Part of a small language model's weights.
Size: width 128, 4 heads of 64, MLP 512 GELU, 3.69M parameters.
Architecture: LayerNorm before each block, rotary positions, biases, capped logits.
Training: 120M tokens, 6635 steps.
Each number is 128 + 24 x the weight over the matrix's rms, rounded and kept within 0 to 255. Layers, rows and columns count from 0. Numbers have three digits each.

# layer 4 MLP down, 128x512, rms 0.167, rows 0-108, columns 0-127
122117130144105146094134118100156141141167138141095097148113138146081154086189117080131114125121130113131118159087147130122092101168137131140120132133124179149116148163075122154169133156130152126078153100138137122140100097115130127133135099109128167151100133126125122129147086133125102108128115135137106141114156143153134151101169140142133133131072098106097181127103152103128153132099
162129144104095149156143114154187150122135152148134134141098185137081104128063150127128139096101125124160097100123118138135081135108135078161119127130109162122149108122156132121108135124186118110126142120151090130173156091137168131101139122116095107126136138103115134124131141157141142130102127125141113127153122138166113133101183159155128136096134075115141137143106109177147113103125
164121147149101109136099129149117111156100126142103147110140133082095144111150119158148103108117094099069192194142095152147067137142141142119125134146080117136111118161121147146198153064134126137156152151136160098099110138155115131184092133120136115139147123136161109129147107103146155150244134088125104148105158127116164134136135138171142206102150105144126127082148117109069132138155
136133131119134136089147163139118143120158126115114111089149077108142110129142119142124087084122153128114140150118176107136115123122105148122128146135126159183155137139139146119094105144143140143121080137124159066106118101119135138124122132105097090159134109122126143137146116129093103166159106124124102162132038130106090119102126124128125101082112127132111130114146116116109129148165
129091089122124130154110142125095158146135178117094133140126146125136123190192136136159105161116129098136087113142146114122120138134152152182150144107138125115139129123120130176120095140152101138067096109112127155130116127098152056162098163106111131104129116093118116141156139103135170119099168124121121094146184154112123158099113113168185127131156129170096124147106127076155104182147
140157085121152132122087120100109128156158134143135142156135130187144135127122110103121131130143140111120112149121157154126131116098116106113102144190096130119125136122102087129119111155145111064149153110109158106122162139116096109142120121155127102094124122137125143136158121098161115103097164137101132116117161127147151141136109139120110138136103092110141153137178123104128204189096
127125105177127127125135106133127133125116148153138120129123149136137122131141123093136134166156107163169112214171153141138166114128125146106118102144143114102134117126146196128105119130126136100089118138123106145136155084095124097106137168130121088108076133136106104140126122135137111099136117082106107105145132112113136152173121126114078087129129127127168114144124139130111128121138
148091160134176116154111122115145141112125128142134102093146091144151111104203113113163081147136123087093118093135158147146143153140082164194102172133147104149138154152126126116128109121143179121127080138129107153153113195112104153116068085121135046180123113176187111120100125126157071168125132141111123220129122119130154093106085133118134139135101189166140154104136111137133116081119
134170140170129100113140116172142134118100115154147122126154129120136137150075158131158109123106155118096137163110125161116100088118091143134136124102104145151159120142146127128152157097112111114146148151136122160114145121177153148146101132110121185094145117128138169125114135087124141122096106128160170127159129134116110133129144156131138127125110163159148127149127101134177117148123
147086113119165113077160136139114153118072081107151162110105109146118137159122141128169124104106123112135155162123108118114114134123139129122128126111138169172131136124142130161148103168119160149130106090109093105125106119164132118150113103146111186172150132097140145086112121122138159103099105123145128133104142134143171117100131126111083097134116081107123130102166115153115137145102
160184104102121129122171151084155164133100130163091143164099075096163118109146151124129080170108099126112127113088179104142156119144143171139122097114146181022157130114108151129121103130126126138072068114118138109140115133147135137098165151157135088129107162169105126110101150132142140159111113164090099053154091163111102103124087102131106111138188178178095134133111126133132115079139
137169122147128166093142137168121119111136121092108130137142173124143107103131138086162120140156141153113120086176146158112137088125118124133124135119133130121112109133112173148146115154158122104177121122129144133159086127117121089152108131100115095124145130098136128131138153160137129085138099132171095116137100137125162128088112157137119096118105129129142134116188109132164118122159
125131115148099139132180126127156148125109171126107119161129145152106146132147108161140113123128118136137127118153132174101106133133122103116108156120112172139118080121150103134135120124153135156128118177160072120120118103116115156098153106149123131114151132126095142145099115161140148133182141104095090175099119135110126110137131140136119163105135124145095126150104170130121091114161
127167100117154079105114098151118127105118159114126149137120115157149107150141119129137157141118120084154105183137128126165159178125127142119106140097074092182147113098130120125094116105127124161109126119114114133094099147096101107124116151125110067168109142113076137159130139115129139109113113131133146147118146170111148156151137115097095117099085147150135139134141103115135177162136
122130128107153112094145147133100077138119125172127151102124134132084158119109136132147135156136139113098158163156122135096153096115119123152134099115112085147116167100129089118134145156107110130137152136130144162118108133154137157132174122129151110106137137106119120119115118119130137186124121139153138136158117096087119109135108160106186137117138117144179102152079171111188087126124
097103111143127133149111149163129075121175112115141109138124164148132116140119125152133141132115101105151143113110073120106108135113086100076063156167144129094143148083093137134099101167121136154168105145132150130171129129088171137058105119128141114149088134134151106092108150156118119149176126155126121131118159106160077118111116115127145123163111115153155104089162091124121121055125
105147132132129121139136146152124104128136127135102132126148166120111152145153108117140159096149134137156125152140125102131107134129107092167132153144111125122096123107052112150128135089148107124090121114109152148133122104118122144143132154131113138151063141134144132139117126149140123116113110111145153103090152145131128128142146134130158111136141131156136081157125128117132134133133
103130138120130133078130112080121081128092125130104139114172108115148118147126116130118164157137111127120120126093138124129152092141108110122154108112099063071151142083119131127145130168135101132118157106121149148118138134141110139130107128119096144145101115132205120132129136094133117122114177129125195089183129102166143160118159106104124146117195137112118173177132121133158153116124
169161135121136129141139110118114164136109140122127118151144147121105063125133149138110153148112131117102125144172137140154101120151164121096098109112123099125150125094151108143178133184150095192165047147152105125108113114130131148156138195125116121140136149124146141142133102139145102113129150113131121112091128102069140116114139175144138175166125125112189138100159131116100113152124
118088113124132111099068155131113140123115139139125129169104136137110155124148114144108134075108155152129160091129125157166085123155127124135127135145115166109119113162143135169097132124119154144099150128143103102098111140108112130171143116122125126167144106134097158120159119166131082095173122129153126151113087109094170133104170162078094115136108097115117123090123094164145136128138
161105126170119151143144180130097127155121169174144109136107113125107100147101115116125118094141133168118131114116125148156117105146161139129149153139125052117133120134098130142144120114142101133105124114135153134152161138108106126141143100125119142124173144125135114143130121167101176088177131137114143080131156164124157123133135146137127141128155116150129144085125113135126078122153
143147121169159111187152127115124113160139165123115180139073093125094105139142163142123142162147162136135164129119134137146150094131144153121174156120124087082101121160122140117077151109158135146163094107159123143126104112112149136118156129139096072122152126115119123153154147124116101111111154115139158113103151140122087103102122174139134129157132110141124144127154150100154085118129
128112126155110127178138138125113143098157088147158126119135076118133129100123136147128110128139139157127098085105161100102135128158152141131113102134131121140117123122153153113118122141131139133151154085111156141119154138129147121107111107180123068097104118139102124134169164143172098111107113121132136194137096119112110149137139116124115143142118137134160125097130142127097106133134
074127119131108117148082116125109091156130104155131118088101084114113129147086132125136152122108156155105138091081124183149114090117079128114111138133084160136119141092118096117152146134115167139122131125135098109075143130148109160151115135134125165129109130140139129118092154149107110154134127093173131129164146121110129134123115098126143120118115144139119125118118152126124114101103
126134074115126125126136123178136117140111124068134114138138131096150138100142116094145160112097120151176157156126144102129139113177166144110148152126135115125138110119145097108134087140108145136183076118128162114157126137112140131109127128150139093149110112118119090085102121095179141157101106146148115050133118108108124141147150116141130099108146111136135130105148114101134110131137
138124117106178163149146119107166089134121097125151162099158093173155120141129133113140105138116135089086115127114151117141116162123102128117133142142133137150100153153098118127129114134133115106149138122134150113111134154136113118127136123113091118174147108126151115102127139113174105157120136173143094160140151154130143087153127103102116108123132124117099121119119066116126165112105
182122140138149121134130142136132158122158163148123122147133149109115143150127120153171115109127129108130125160108110120127141147130124146143107114138124173130150164157128108108183144115132101165114101128142132145203138107102141146138182123102149116128121150116135113116134158128110137139157127149137144119152113133145054124116113088138159148143111095146153159145129127149114113123135
091115100120154081138165128098118118131174165122187138124125100140136124104115095119124133119124109111165087105118166150171081185093124134131138147139126157130127126099129111118110132096123144138138121159127134159130162156141122129099123152155125087145104134170199137149096157157132105157129119162120125133100166148146116147143123125164144164091099126115121106116102111096181129113128
080132099116123128147111123117071129114179125138109115133156098170142155165138137169116089143128141117054118127149117117136122118085152147147165150125108074125101118139097124171184074092134119167146106142145129124135092118106120109136145126131113124130120116146103131119126112121187103141139151129112105126105145180152152122122136141047092115108107142154097170131151095112100103164104
137114157106103163097148116137123179133123170086138129134108109131135152090123117119170183104156109079138131106111126093123168134140121119123139124144170116138097143142111095115107131123105127129101097106146128119146109107123138110105107084095111163122114127097184091124164117144082099126116145142134156134116032098115148124149092145138099092139136094116076124114158120168121160122115
163084117101115118095127162145150129134103161149131105123085152135117103136113169110107104139116136143118160119112139156131165157111116123097111080167119119079146120137191112130130124129128121162121120109134128073114130122123099159151078127133114144109114143182113182172175130120114147109093115103130143156126145112126115149159139156153124120131135161104129145132120137134137140093118
152212136138088135155126150162199128106113127141176121132169138117116116149112119149124135172142121115157122090176095124158144130141106107128148135131108107106166130128111136142145125152125143103028080152148097112137140161121095142111106146124141078152113112125160166095148119126137160092131117113123159135138178135170135175133123116115144117155162175117129177163159127112139157124153
106102127105113126127131124096105127169084159129111145115124167139076082122121135085140082115148149142094122137115083150109164117139102132153136140131139143115115121128127113088160131190100134115122099114135118171120120133137166150124143143122127122089171136146115092143147141123135148092142128125108078045174120116145107105135145116118109133151147134122156113124108132138110115107112
131127121121121156135141123099195146146164107137177121118138130128128119137194129123130120130147151131145120119116147149103167124134114133092088113148136100144132136154154124157173090069132142117186172107155128132129152114107154118121121138127118071150099185106132129111134158144118101133143134132142133116118139111151109114111086131151120133145139139129134116121153180109127096142131
122120121090129110134160158157143152116149053129136136099116123093120124123110153132098165122138158115108157148109101141101183142108096127108115104121162110123160170112123157130121128058114112143119149152149106118119152120168148114138125108141135163133079076117162099144160142105128114151091155149109122106173129071121144168139111108101113182103076171116127106185117165096165145139173
149158133134127109132145085119127115126131166123146181101109135106139122162134124147137109078109108176102135158133110147105110118105135110118126127143128128109096126139118111128106071141100131132130121150121092127112156135164137092161101135130157123117096144121136088145126099140132077114117108118165183176120141145129123168122149121138117153125095122150101110135106153132109114110126
131180122117128095117143125117137089145140159099100074139128189097124151120125131097134088125167162104096119084124123129148127132104159117125085117137161131092092125089156085092124092077113109111154137151120119122171134146111109117104130127078120175178126162117123169152097134122152111112153135161094114167147130138183125123147162101150111126138114136132145163141179131106153120113120
125140117139126112162149104136133070132142127094123122148115130122143116117119131113094118123132106135133086113134092127140123127111140134214115114174132172171116125184114135145177142126101169124137166108130136118090127144150171094139153119135116234107140136138112160162106146126137169099107119135131144130122078132182142153128127183115131146206129140116140131149086145123100141118105
139103120094147096105115094136096162111094115172163112143115139128116118127106155097110116122168143110134141185148163131125139105136189115085132120121161181136134116153128160137094150129112137107149091149150127109134103135129134147123146163122130182104110121107106119143112136155122118137121130144145108144132119112110108134111157100112124120129155133172153113126122129079163104116083
109158122117130116147118150095113125153124135091113117138155125139145107123143119167157148141128136106128122129123133105107101154163130175108137143128125136076132144113099122151145089126121143100170126181146122137127124134133141119149104159174138137087133144127150109127106124130131122115106162134138113112098079119096131113163108113109137125153152179134079094128131144117151077161117
112125109140129124100106125085127121102082115134120128100116137126132123086123112111131130129130140137113121120149148121130134138080100130140125115152123074163090126130138134104140161180119086151120092079121132151128128128141140148139126155142182096117146124101131110164168154150139180164069142126128115059130204157169143137161105175163103127120135137168134133188152059118158122105125
101156143130143126161139103102121127132096120124119116139085154091150123107103135174187127185116151094171138075096153087103154112167137114071133134159115175128102135123177125102117136158105147166154151143099142138117157120128148178143187155124142154133145142112144088120126149129095086117108173161133148118060131125157113117134141144123140081133127131101149124118122119172125131155145
118120124151115100120161110145159142105124090114165127118148126117146187088148110106212147113113163133155089100100150118140048160138134155130150113137154168151111196109155101138079132129074119097103188095130117118148172146109100144088160125159134079142147105161133103154096118093125156139136143129114153145137099129169088121111113109158084133163135150167103117132123098170153088080095
109141139130080149096124104132082083136138110137136098140130125134114102107107076141144094104152116154123141101092134145103089166161145119158090130162194148137102126124158112090129070159172107134080153126126118109143105121124157129142107098147149112145138154124075126074104140102137125119152156141105049126123144151143114107140120144150130108150146126116163091105120152096111135034137
133087116114116133184137095175133126139174128141169115102130104134127143118123110120088138148112124140146135106113104111157194127122158096108115151103155063112128159102099091131118100134087117131088121125130170107105114134189141123136097129094148144125101126131119107124183113099164089147075121166139167116197084116131143106140097143137130101128131104109135136103072127127145101133116
125132124103101126123158061081109138106104139130133131141128105133164114097154149141134152130126136115141137091107143110105204147108117152123120105134101155161111115121144095128116105143149108119089115125168107111130105129087106149183130108123141090122163177116131127114131101158119114133110103126115126083126099089126111107117131081084093184157154116153183156133127147126154094090102
163149125063131121106092115106137109095118161106092128154104145099091121142145155123149132119152132101104157152158131142113113186091104124117167130114145157135122113085141145169145148122113099126104096111137120139111156119151127142128166139105103094143073142142121148149166127119122158134143106128138119111140138127130107125078123151105112159173121133147112158133180154123117161117119
109128111147125088129113149175129138163111075156169132148118151148131125146134143119127133152119125094132099105105099109143100089144093115113176157114174127155083117130141121106121151137167084138136108096119110126147100141139149167153126107142153129111098129139104109132120117099122171142120115148135129109133144115106134157151157130111130112123182100115125141101130106160120120133152
133165121106132122115163113139125117136103145138113119173123183086114145132104135072142073141120084118107116163191149104134101103128150094177118106145148171141089148161108149108134163103122120144111172106105151126146101092131123147094114115161155125143126120134142119101126127141146155098136112158151121097143122172163121117127167131134115130132135131099097094171073122117074148057099
126151125105154168142100159135097112141143104113132135132134136152142173148092123105170127144157068189130162121137104113097120113159129077132146153138122130135106138135129104117138099154109123111064186150081140137133128127138095094139129132111092105125160120140088124126098107084122145114140128126093137113144101127099124129084155097105102123147160106095157109141114136138066126163125
162117098136131131094161148123115118175124121137123091152113130145109123155106140113092122113109144094139088113139141098109138166099120136118134141126118105100124112152138147127178127112120103135141144156097144105128101146091134112108090153098168121114115119145162141105103133139092118113130111105141130169109121137092155127101074103093126134121110130121115128084119121131121098123131
109068130148122139159137135119100078120161165133154143114157134157167101139156143123123113144121113077135103146118126094145116115119125131116108117154130084118124166117121164153139177112124129090162094098124165138140110162106138133090150141129141111175134125141142129136135149123125151154127135169123129161137123094152132139098108147147114128144129140094095176120130101109125123121138
150135114114138105129122123135131136123141120111127170130172120140131127130128141150144140106158118102104138113132127146150086133139113134114144135134148149110145137109155151136158115145089139132122144130143156144125124178105096158083120086136123099112156115142136117115119134106175176115134144137158123157132140158119091132142103130188135127127134108169122102102093133150116080140127
124128101133107114129126108070134126137126098115141164153145121145117149152129127102129164120150097091137130089118120137119112150170124145126110134155124146135124140108107119159056131045135106149132149111162136145113137163153119134126146124145103111143110106150141143115099106150166125094097104115113179128113143123112126133134095188108093174091137133143142120102158109115133177198159
118181146109159123153113137117140102116146120149129174131097117138112105127119168143122097129129154125098135127116156184155134136113137113095131111134141178136112125102157148120159104105122165112117147155105141115087144110104106135174170161109117196151172136121164154112098132121142126120152093128117101177116177107119149139108127140127112120100111136156119125108101116082104128157111
100114131107106147102134110103141127112150094116124135117095125118109111100170128167141122100127147133175135087079162115127165128117107130109114113132113080139120124112102129162112125138138100121131090093114156152108158113132116118122082144084094098146131143133143080136116144110104127122123094119125163076131111115129126138158107112153117110138105158161144142116115172151137068113165
073151108166122127164149115146146118093159133133153144106117099161170145125166138148135105113094144108118112197111122148138095142141135118137151129104107162153091112088101165101148099084075158144119147109163156136142085178098119130110073164137133157163104108139105101143126124108157111132140132113149125067142187137144153129111159108163107103132098161174143094123143113127122153101148
110097134131114111123122133090137132127116126116142088153132152078123122157111135075089121119111174199120139145131127120127104127116130128129159141152152086137139108071092118175122144161152112146140114122153152146158071113123118119098131158161105156114133114091165138104156122193153165165153122124108142119130133127094127122118089147162097127119159135103130126160104112115142106121131
140130102151163114191129133092129116144139128100150157117151140164176157067113134102156152190125084135138099112163130108170146114135113113147111121086139181139121130095151116086035130099131069142122113191144115147191089125090133146165188103167145050131141119162131103106146172144127110162158191158142093184097065140123136106155080102179108123135158125176094111139128115155141169116116
139159160125110126127128163194150139103125121148087167123156113131144107118115095116135146112144089123146136122099125127146136143115119131107122098132141154120152122150148121116107174160135114135149129153128088159116149080121150132143167139143163104093128145122118102131157119185115119101106155106106098130119159136121107128176112126112121148129117149120170136147139176167131112122133
089103121099100124116131117145128134140138143151142102146144124139134163117115155137122134129122118133130132103140110162141153158090127138146164146133102160147088147105116147097122151167114151145156109110148115096126167145153125128150148169130099150118136136131141128103122158104075105137136107108119115118117161127090111103160115109114119155157142113127151123100139109135150154158141
146134126119151082109133124103131131092106153146130122086093115113102126119105133115123155128119122136109125172128115138107141089151092122128148128089084055132111135119087149109113116097115128102179156164151091183129136147179161088147158119168131089085111125134078150165138133122082082161123121165144133073152136133114063125091111156123178134151125134102156094132155117121147133132135
155108163142134102126092133141122110087134139149112178167151143161132168132127110079124134091147104123175140165115146087162086136115102099120133093188119124122162141096129113142098094168134147125169149121103086096105120152124153100087146126155123179169117106107094127148126157137134112126105155176138139159102060157121103153100113067150136077103134119091091145159111124140124136166121
108139126143121129114138106107083106124133107174131108157154103092130111130128112121146102150111139129131123141096133111091160106121109127087129087135107145124160108100128118158124125139125115081108147102118117098121104113124130144142183172129143161129120111120104141156143129096121137134107177126098123130117157126150118118117124193120150152141129078134115152120159154163114167169129
138130110104143126163149138131108152126160138123110106115171109149131122083114115119127113144107160103168072072135151109141169136126157111125072160130105128151123114158106126116144084124127122153062152115132120105192103164095100138149095123104119181124151116125151137135203145125146125130144116158117106129136096132167190105135138191130122137105135121126142115141139142144121127147109
155151148118106146106159106121115141120057098141131105115111161084125137117118113157161092150108157152145117138124123107104141148132163102149122110124155192120148133110141165088126114205132146116072120100097135155142128134132190146126112121114148095106178140149125113108128127088139155108119147143090138113154129131146162135140132108120096104145189106092132090112146084134092111154118
113104097118152089156112101151167134166129116140147100061157138138149118145124142195132106147125114152119122109079133070132144153172139134097138109147104106165128158175150149134082164107103146143165117123117115145119099168084118136104135107119131108135112094122140066145162155118131076168095131123133123120085154131145173119128134116140149132135105172124167115138132146096143109086146
120169137112118115134107148153176153124125143120151162157136134137149131100141144118132145130125095101137116126100112179147124124129117128144146135137120101121119140134115109096119130107117141120087119090141112122116113161132145103165125190117124112115141116128126112146119104150095136135138151130125078109147115112172148143151108103141147144127131157120124111137119102139126135129100
141108135106113170112162131123140135103182129120117060123116161157166095127161100093105114146107105117139121172155095158100148141161095167122111173123096065146131118133120131149123090128126136144119171118151116144120150153100109138110103132144151129128116179093137153164094073139098098125139134169082096110120078113137148148114123186095124156097094111115132127119122134064082141128159
129142157152142132115117145096176133121158114147077073151145109148117136113130138102114160120148151166113156153165098192143136092163131136169126152162152167165154129198120109109134070119154162116123127065149132119127077110122138120194140104120144146177159130117092150110104102160140132094151168124129136153136097159130141116098184140107192127114115105165129136145069149104132132161142
136085119062138113121130109090142124139105119094153131123140044098137151124148128168138145116108140120142166140077147125149120112115105163085129117120128075115132141119092151074151147142097124144139083166121171146124096104161119096143117136167117122149107144105138109160128123141161135118150181123120124101112119111125099135106179152163132115145102156153143138175148131144134123133110
124160138139151203085128133117143110114156071116121085132091153127123138137088122116098129104169110106127133140142144140087150134150158117154110139139122134150113138153179119134166141147162084121108148112115124157110138140122111146148111126095145142153138106119107137152125097128104124140111093095150125123128127142124131108121166167145121117108138109129102121149133140100161129123110
107134139108160148130093159174166123120149137130173157117155102122120079110109104133147132123138110143160141120111151088142097112137112140102084147117130108147147091133162128109162131143131123128157188161105151131118114138134168128118089151160083106150138111133098131171147081119097129125162115148129154150135140092114124131154116144128112154145120113148113158114166131164115167121146
128128112112124134140129130150156106108117180096092100143135110110154135109115146149120177130126119096126108145173102144099161148114106162105148168101109096091094149111142198159092131139161133094115184128133110114125140106136106121094186148119111081111130128132136154137115089122110131149107159115150104107130155134111134075145123167106117153090084123127139039110117109125190121111130
098122138168116131179114134155090110138097090108135097151156140142141131164097152147122138095084069140112143105154105132182101114140130099161147138118122090143121117134111084180121121075168132156119181115110125090075142109134125120096126099146124198152131097115156110094112141123145120122110105111122151168134130119099179150154173091112146136152117127114157127119112108133168116161138
148159157133104151153094125118119148126137104116101094125134150141157153109142132120134141084130100138127125142118142127125148111124133119109149089133111124100121098103116164128140142162120121114106128096143156175132095130123128101086150140120138099130147157114143142135093148136123194161128116110160131093130134133155130157130131105135196105144139130128169171100123157105091139107106
128134149121123119200133118191137150156133115114121099140103134117114164114115166114145110106103108084124126131130127121121139120130128116160141096113167146109146114134151134057113125083132160116107132125141125127142102119144125102161140165135109108134172108148073165161097122061162167096116127142135143138088129152170120150167126139144111110107099123092143144128112118132093143180155
139139126104150106140103162145113167134133094094156100094118132103115082086115127170123141086168101156124152112142127099122139118160139136152131131134123094163132146165119106109138186179025216138134168153092123124093139181132139093121106126134126120143104118131111105116144137125079115137134163079160161141124124102163102148132112093092135079128103162128050116130116118167089113123097
124172137112119136118100112191140113143118119120132107126142102116163115136147123097100136158139096123125093065139113122155128197120127117103126179102154175144136107106124092111111118193110128153136179125119139165118161122111162133115102122137136111132118151113131108144163089121106120107117123113118154101128091178130115101159105157117137119163121123080110126185102081116157158142149
133121124148121171123133146109125155156073136113106142129140111142122186128192102131143144145127128126111114138138148157084140117148122110107139118154123152139090111128049109115139151132111144106130144092123136166137093086110155108122168139110135160172125153140113137139153138128112145134085141138118152167136169132100109157146107140155142134148160129141114090142104120101139149102127
146156119150115156108151118131097133129132142098118081139146092116090131092101144122202113171140112130150107134114077144079161120169104142152133113121111187109132110117156118134093062123136102150074151128108104095147083118128150145160135128124101093084134131093173060158150123110129124150142134124146111142100126150116155078130113142151129119145153141147151104099148142118103151106142
145158154122121132095147148143084061150126159124083134163191115137130124153101096143134141120164172160113103198132105131115097077114137128117129154098190148145108074109078143179113097155132128138109136110129097108101121158168127147123107133112129107154164108166121139114111093125135122122172100118126102120127093135132159169104141131117106152114134120136084106106117085112119177121099
136152136131146099158107146130152137127175138157163113109089127134165148131149068152130117172111104135100140182121132108174103130117111116152138092072180128124150121110109132118114154099128139141135144135124144141182126129111146140118154108055123095149121127153087132142140129123157153101118154129111170149130199138118129112150107107152148134120151120106110110172125122142104176078125
099123096160098166123096109157126114100156115140133138136148150136134090115155140168109153131133110109138133120125082109105148121137160108126125115149139134126132159126117106147148145130136071102118159158089139124176120091158122144093108137137164110121111134141135129126109155179129122155127097142145123070160125120122114116137131110117133133140130096083099146136121095142138157120152
155130157171110166122143111109132141129164098108127179140100151112101145127167130132102122125161137117135139111171161142156089133129163107173140142128137124147128149139130087123132143138165130100118153128135120112139136104132154149132132149088169173079124193093112110136076132179101107116155094136102155109170122103094148115106137188097164149163169100165128125120133124114108116147148
111150143150116141158094141100109123169114119130140090143059126129139121162110118088151128161122135146114103105183129114158161153123165099157125102122125135157132118145120114130081128093142166081077128146172123129120177097145123158089150105152180132156188090116141138067107148123141108168097127123110126154094127121125168095087142113140121131150143099151067131098087112115142144183127
089139183155119108138104173145105144137109113148105138122117164081143083172107099138091088128160143111137169148130120133159134112147140111094072145090135180137121117137122148154162149128130138098092185144128138128106151123177129089132117088101163140109145110144127156099100136143125138105138112100133125107146152139119120177093138126093140122110122110125137168108096100106137141168112
127165102168126162135113117096120106112110096128104084140151158138113111145120132137152173142151102133147127111142106114118108150140120100171151139143090147153119133126136119105125122184123118112138117057134145131130119148151129138123112119129138130119146142110129130127141109134140136105149146146095119130155118121108120127155118125109145143138096120106153144097128162132121210173149
144073133090168112140179092120108140153125162143173207085104088117110134109107132110117095106112111124086132080141121080170134127123149151103090135092130110119107110161155137112098158101075192141111107178132119106140130162136118159166093095118129161156107135130110097140138152125126138188129115155107107138139085104099120092125090063122094145085163125087107122119139147163128145104159
154124139154141141145099140168145076104148155148128144128142126140088108109090145098091125114146145171146175150153138145105093096092127093179101151137157162121141122152123094123151189134105109131131119218103130148130102099089113104096093098109111105177121137121114136068088136085137122152186133083123162118119133133095161115111151134129139107115122137127105088102165155133078140087130
126098152118129100088157145145102145137124134127118134129099142152093115165120170121096183136130130116104140101156116109078121153157085148130167097100140140153155173163138115082132126133161113118140131166141126113135173104135154175107134124143122157090174150075076162139103152150085151139138146182124150184122128102090106123134069112134159106088099049143114095133129126153158150098098
128131101147114121129110060137127129094141142111144118111103123132144146111111109184104097159170144168143127144141080093131157140142156159145178140142137117095113160147144144134142128077121118156140121115125109121153163142076163133122107089098112067085134156127133133143109116095149118147123167137143118114175119092166111104147114105137133129102100189120127091124118109109126089098122
123069127152127076182136118118165086138138151110129135083112096120135129162134124151111135141096136098131112123119137123118152140137138135086148162122118089105184106082142156097124087092131155115111134175119144161124124128088094135099148144121114116098122124106091123112149128124116110142146123116120102098130133156104133149145108106148100128066114103140124140115115138135161154134139
091122121067106082118092154107157177122160071136119138108161138167147091156109186170107151108108139125178139145128136116139112105085124149125115101146121128178150145179142129173049149155108104161158140236155108131121105167114164145125155132184130163134126070095136144118133134075113153146129092154097146116124129132111119134147078141147148141144132139112101138152139127126162133138160
101146123119117135100120136158125099116125133151137087110162130108155120142098161119135155184123116104157144114137117105116110106125115139103117175149145137122107108135112159120141163194155097095143085113097125131096113117146083112115097177111107141101101114121117149136149099119128149106152126109139079120148097100134125107145180120121136117135130152104120115116153148164163148135134
145114150075122142097122165094124133133147120147137133124163174158125143139151070136119104103138160161137126133064139154103066102102161118160133126159128110166115109161108121184128159125130137144163134142124113139138155156124125103089087110137097170155108132178153108071151095152148126108135129130121157123142115179147159140124123112126140125165107120090103131092118170159089083132109
124127152140156110139142170130144133139135142139142157123119139140181146158168099107102118099125144137152135101155126132138133142111136126118153117113136132099177126148088156125114127069118153166141111089117115118092130151124115163117193156131139147173128115153129131127161121129119092103126132094154102125107143121120138128111145105114168146125107158145126116087159150141137111163138
104088140159128094113110143122137111108116089127088158083132114110125137137117092133112120114106144154126140110126147141141122134090131112111063118170125124126152114127158160083153175103105106103171112101150091136128224136136107116157102129134114156097113125156112131093134131122126109128098096124135189093173127107118162106156111100143132091127111120131140105102147172136154133139158
083120143132117099159129132107106140127167126141141163132100131155102155146123159171108112134133126151091103170148109160157100135098182105131128153143117146157132131145146138142121074140142120093132139110127156104123125139124132106136098118118130162164141143137142138116123138139137137101150112133130133156123126150146189124133114099127123126123135128154117168112126133112170136175156
114139153128122120118152136106134113152136139136112151109146150101102143122104087146131129118138159141158144136147122122156117135130155105110149136111135121095134097111177160123095155117139120167129120126141134107080153137116140143123141169103127105075155131170155185127128164161099105141099120119135161162103169106146164165193145107135139132119136155102144133087137142147091126142115
136132109145094135072140117090087128137116135146125162131120120115115141126150155136131115114126134126104119138166106135104127086127124144091158136121127165119118094118160110118120116099117164085174084114124059169117114090135099108166114096135128146128132127143110151150138131190128140093134098088154147134109149109141125122155180112083114139098102122106131126126137125142107080174085
106154135103137146105173135104115141142121126138110140118137139135109120086110109098116175120162153106155136172083155124131116120133113126110105133108168137134103108101130147141085146145161148064095079092120139120147104121127109137117126118159131094142131103129131113132181128151076126135106112088097143130129141156140111117142150135159152122084146120139129090147122122142119131097120
126118174149111142118113120137109152150140137096109138133115122129109061143161101099107124152139094162103108108154139151153103126107147119215222119114161125137135132160149157139133108152166129088153105135099118115109129059141144107153178181127131111073114147137132125098160125123133103135114118124137146130147131173113103147166104124132121153140123136119131103107094148113132110200129
139109116147109121098129128141135158112102113101142170101078098084106144105082174140150188111102137132114120106134103150110114179134123126142142143102145128104166125130138077113130136092135078132096140156162114131151173120148130154132153113133153159085173131105097105140153139116111176141137147183181140167129121074098101075138117135098114123094157130128145076156115125148170104125154
103102117170101119126105121122153125107164133126139131104106143082116159122125128159070162162133124117116143147120134138120124125169169092144129129080122124090165159124112103131096146139196171176177149148129125092095130063125123102081137131120106180101121125137124168093094111138117114140138139124122123095114108116135117126077155149118132116141108141165093150142104154122135151159137
173095115132128114144142134109129163145096137094109132104141088118103141107181124101144137151169093149118119118160126136093148147113164146100067097134121096146132104116113166112131125117111142127149127114097136154127173120121131089115152139108126137097115091138093138150153117098164167134115110061164127108165085147098121146126158132101093157100108117138124141129092130155153127127110
167122102117169139145100122142122144115132159115159080122141107160158160075074101106106107145106131070121110108174151097142116167124118129109139126147082108100142142106152159126099125125115113148123096158138134137150098160156109118137116149154089142096138125156135091140119118118126119135114182113136129092129144126121161128119110183139164140125115123118127103124120150116100114120080
154137163137148163081150156138116133086113119181119150121154123138136104165124122118084126090183113120121116168150065090115063104131107137123132143117108144112136164136114153118158114101137151120170114146110123165068139131177129134112132095128174160122112119132133137121140132135128099116163107117118126096137131103145158133102193105136119110059119159139134180143107134182143134102127
107070129134122177115099090109150167110138121120136167140163146085130094140150140155119141113078146143079151138110118109135130123128124149136134141083155108122142138117136156120135143079148133092153133104142155145137132134141112122128108112185095138131141125100146095096140141113101109172114115119089115124117146095172070118089101077151147136094134123142163081173148154089134108098159